Weights of a small transformer language model.
Size: 13 layers, 5 heads of 64 (1 for keys and values), 19.1M parameters.
Architecture: RMSNorm before each block, biases on query, key and value.
Each number is 500 + 25 x the weight over its row's rms, rounded and kept within 0 to 999. Layers, rows and columns count from 0. Numbers have three digits each. The size before them is the row's rms in percent of the matrix's.

# layer 8 MLP up, 1600x320, rms 0.104, rows 84-117, columns 120-159
095:496474540538506489508465426491483518582527485490509455511520508508520484444492512467501533484531501474482439527475518460
097:486540503527489490492481492534543522537460490484524510477503476478520486470474452511520527505504525502492514521503504502
102:482501544516488495511512488489474496496514503520505512503501536543441526489511510485462519531481498468494530474498496517
102:529511513527484471554556508487530433519528488489526465491503491501478522518509456519446472499540513457545488519512500468
102:491526433484532462454492529474487521508491464490508488507476501497487517521517548555503516516499437537514490500492502509
102:457478517505487486498504499485534511499496533529489492524499515499485523485487519523463558504534533483512544523513481505
092:463503453498526520506496467511496495525492465499477503538524466474494501513559500507485513525497505542494500466463499505
099:498492496551476502466512513474496476508520509491522514518525540472516548480525454484495494470515501500468518504501484511
098:489482487488526557519489501484465548549489520530526498503475492498463488465497478539510460488538506492531459510516493501
099:498485508502443528490516519472541512512489488550485507506492522480481460490510502522511476526499496508484465556516484551
102:499504503502494482508496490458546496512487549502518511473504528481502539517484505504563485452522483446488513498462521479
106:467526489530524461476473452498462521534531541481512509477467526471478480470497500464492522506505538522493502542499478521
102:483486535519493502491511517483543537480505553475485455475465534516523508519513547491502504443500482485512502534501484524
103:497516505476465510559436489524499501488463501516485482516482485483496467459479468470459538451442491482461486456511510491
101:494490467537475517516481474424486477511525495488509525478512470465454475468462514487502471489506502453487486507493491515
094:525531511526492475496550474486475546536544487485517541513475514493481449487497489515523496479540518496484491464498482493
094:541479478479508513550498483519485486519521459479501472492506495473511541471507525521487512481526483461509592479514492506
096:472505464531464513528480469498456487484454535507497531500566484481478491497510484469519540459499475512503504521452469494
101:531488470522504490521555474480492506506509487486490482587520507487482477552505473513510537498492453480450472485540505505
100:482509507516453523478502486493553499484423475492510508470492473530448463468519481503473460465524466482510499517478547493
096:556522486503506494515481506494516479500525452498505501476521466523530491520483498532495469540532499482490547461497476476
098:506497527539466504502526496501498486506495498505447523503536546517468462499479457513526475513522458528504500509465534511
098:486497552496501504558468479485482490500510512470484473496527537517456485505482463509473473469487462520474511506430500497
112:527443512486538502478497495473539461483521532455517465497501474509473510508492507493503449477505445512500528513518510538
097:502521480480484467476494527500497500471495524475501505560488513549490499466477510499522467521505524482542479471516532488
128:510481496495493519516468555517518490503487474468491456463529491517514481481511564560540500529524523505497485503503492483
108:520524528541486506503478509454478537480526498511530497518510557491521503510520514490439534507531496461442500482492530504
096:500444479527501505507463536508486524476480468535499507482468517498513453486462465544475505520525485520471508503489505500
101:512480489520532506513492481479536479527487531549460538511494487493471473525498450508503485472488547455500500496483498521
093:514477442505533449525522477447499510474520484510487500524472482525497504531525457504488521495577530527507485480511527505
102:470486539505447490520514503487494528494516510534514527553519459495514498476501491499503486468492505529504483502464477499
097:513490493529549479486506498483533504502490536522510462527492502507518508489500521487501511497536508475529527472499525513
100:541524479483495537462472532503528469498498529500489437523545482557495471514500496511503476514534528528512523527509504552
102:483500483537491425525513490501484503549463477485467502502515477505494490487546515479543513520472516466485512513508480494
# layer 8 MLP down (transposed), 1600x320, rms 0.105, rows 84-117, columns 120-159
105:532527486491494483548517502518497466494485545508469532479484484549472495528527479517489511493540451490515473472521488499
095:503487486490527534503538501531498482513513491482468514480529482483493511531503496464497485511485508518521520521515502488
104:489506485497535526507507478535509481484464527448475503522480489501475526478471504505452487499486491490476494504521531493
111:476472550534488505501538499481465476570456504489517476501486525505510503503492542506522484524469518564527478448554464451
098:500481471533495518527491488492462518507534509515545437469541481547499496513480507501513477475491447517496509475479479480
101:518493475534495498505472489495502478514504504492553481473497520475518505524529519517471537513484458517484512522456528478
092:517560525500505496476509482495524476443491515487517484503511494505510504484485496500517489460493475520487467481513536433
100:518462503486532452543520497485485526481503483491481502544521439499534453544462500482464510509459496495518445510484540527
094:496543520511447495451503513492486523495496508478480500514504485502503538510493483482518547491491517490485547506508530494
093:492481507500488491478497526492515503542512511497491507494476545493514480496527502470475465502512465517537482538458483521
104:497536481501490504457545484497502472513483492479507511482461472509510552454514497530500468514484537549480538473534500492
109:515478521497490499507493456537504516546527475474523503517514532488518475480509502482481490531524514515539503519503483515
102:407488505488504457566525488537502494481478491520490463472480491484498491527515465514490524525490492474500541529525514503
098:529462487514527525477530457467502488445486484493524527458521502493493485549515523505510522513484480500541490459527481465
096:485487462458501476446513493538495564492468463518467474517501522468533530534502507484520502516540425551523514547510521477
096:479495493499505500463482530459546471456502513510481473494511520482464468510460455467508551509505501476499495480459528493
086:482490550517458496456512497476492484478546499555529494492488524499518524465491499497524483505468511526490514494454452498
094:534470481505544521493470503521497523536551519543467482465480501494470508531480503479487548537516458494449466482498495492
104:504493565495513471479496514485542533506482517503532480527551489451500493521521524485509511486485521528512477523502445544
100:504479485497476469477508515501451529492499514501485498473534495499525523536460495477523483476492500508525481542576512524
100:479501507510544521541500522491518514487495466447432507531481498558503474518493492472481472496522474524524512522476509525
095:477466506461523533534498544477490495507508478492512468519503510450521492492513557504492521483480510517465498476459479456
103:518565525487475524521491461526457508499523443527509480500516522481513487512473508492504487501523434507555541542495513512
093:499478459470503476501502472491501477477485472501493458533472510473469533492502511506494500504500489467520514488493474477
095:488495478456474500495472475517488567515515487480487507461511520471487512521524490539443469479460505523482480534462471504
110:538491514482497520520472503525489493476476515466484494529504497494496496521529549541499508517486515505517475532532503506
111:452458497444503446500502562478546520470517470512483481488491472476494528542510483475506518519534518527462560500502463481
098:518487501526438504527475525521484488510474453503476542473458516469509494501476534483492488499521489510542441487490534509
098:519531510537516450499501503438453491473503489503514446533524541504562523508527532495493529499504515507485532492493518498
092:561467452500497491512482477484502536511508487503489511495471494492483526500454512504470489504493505497509451498493496555
103:515491471482453538487469545501460471481517507432507538492529515491484518532489443536537498494458508483484524505510477531
098:537509489514461492497502514485523466482478488463478536524474467520486517508479500524498523488465496544434531504486453471
111:475455471523498512442489499467505468496443521477486507506542479526530493478559548549516547591483544501475495465527456489
102:483562492500503500515487522498484500535519546494459550480507468496517507492486481481518553500492549465551490538535495497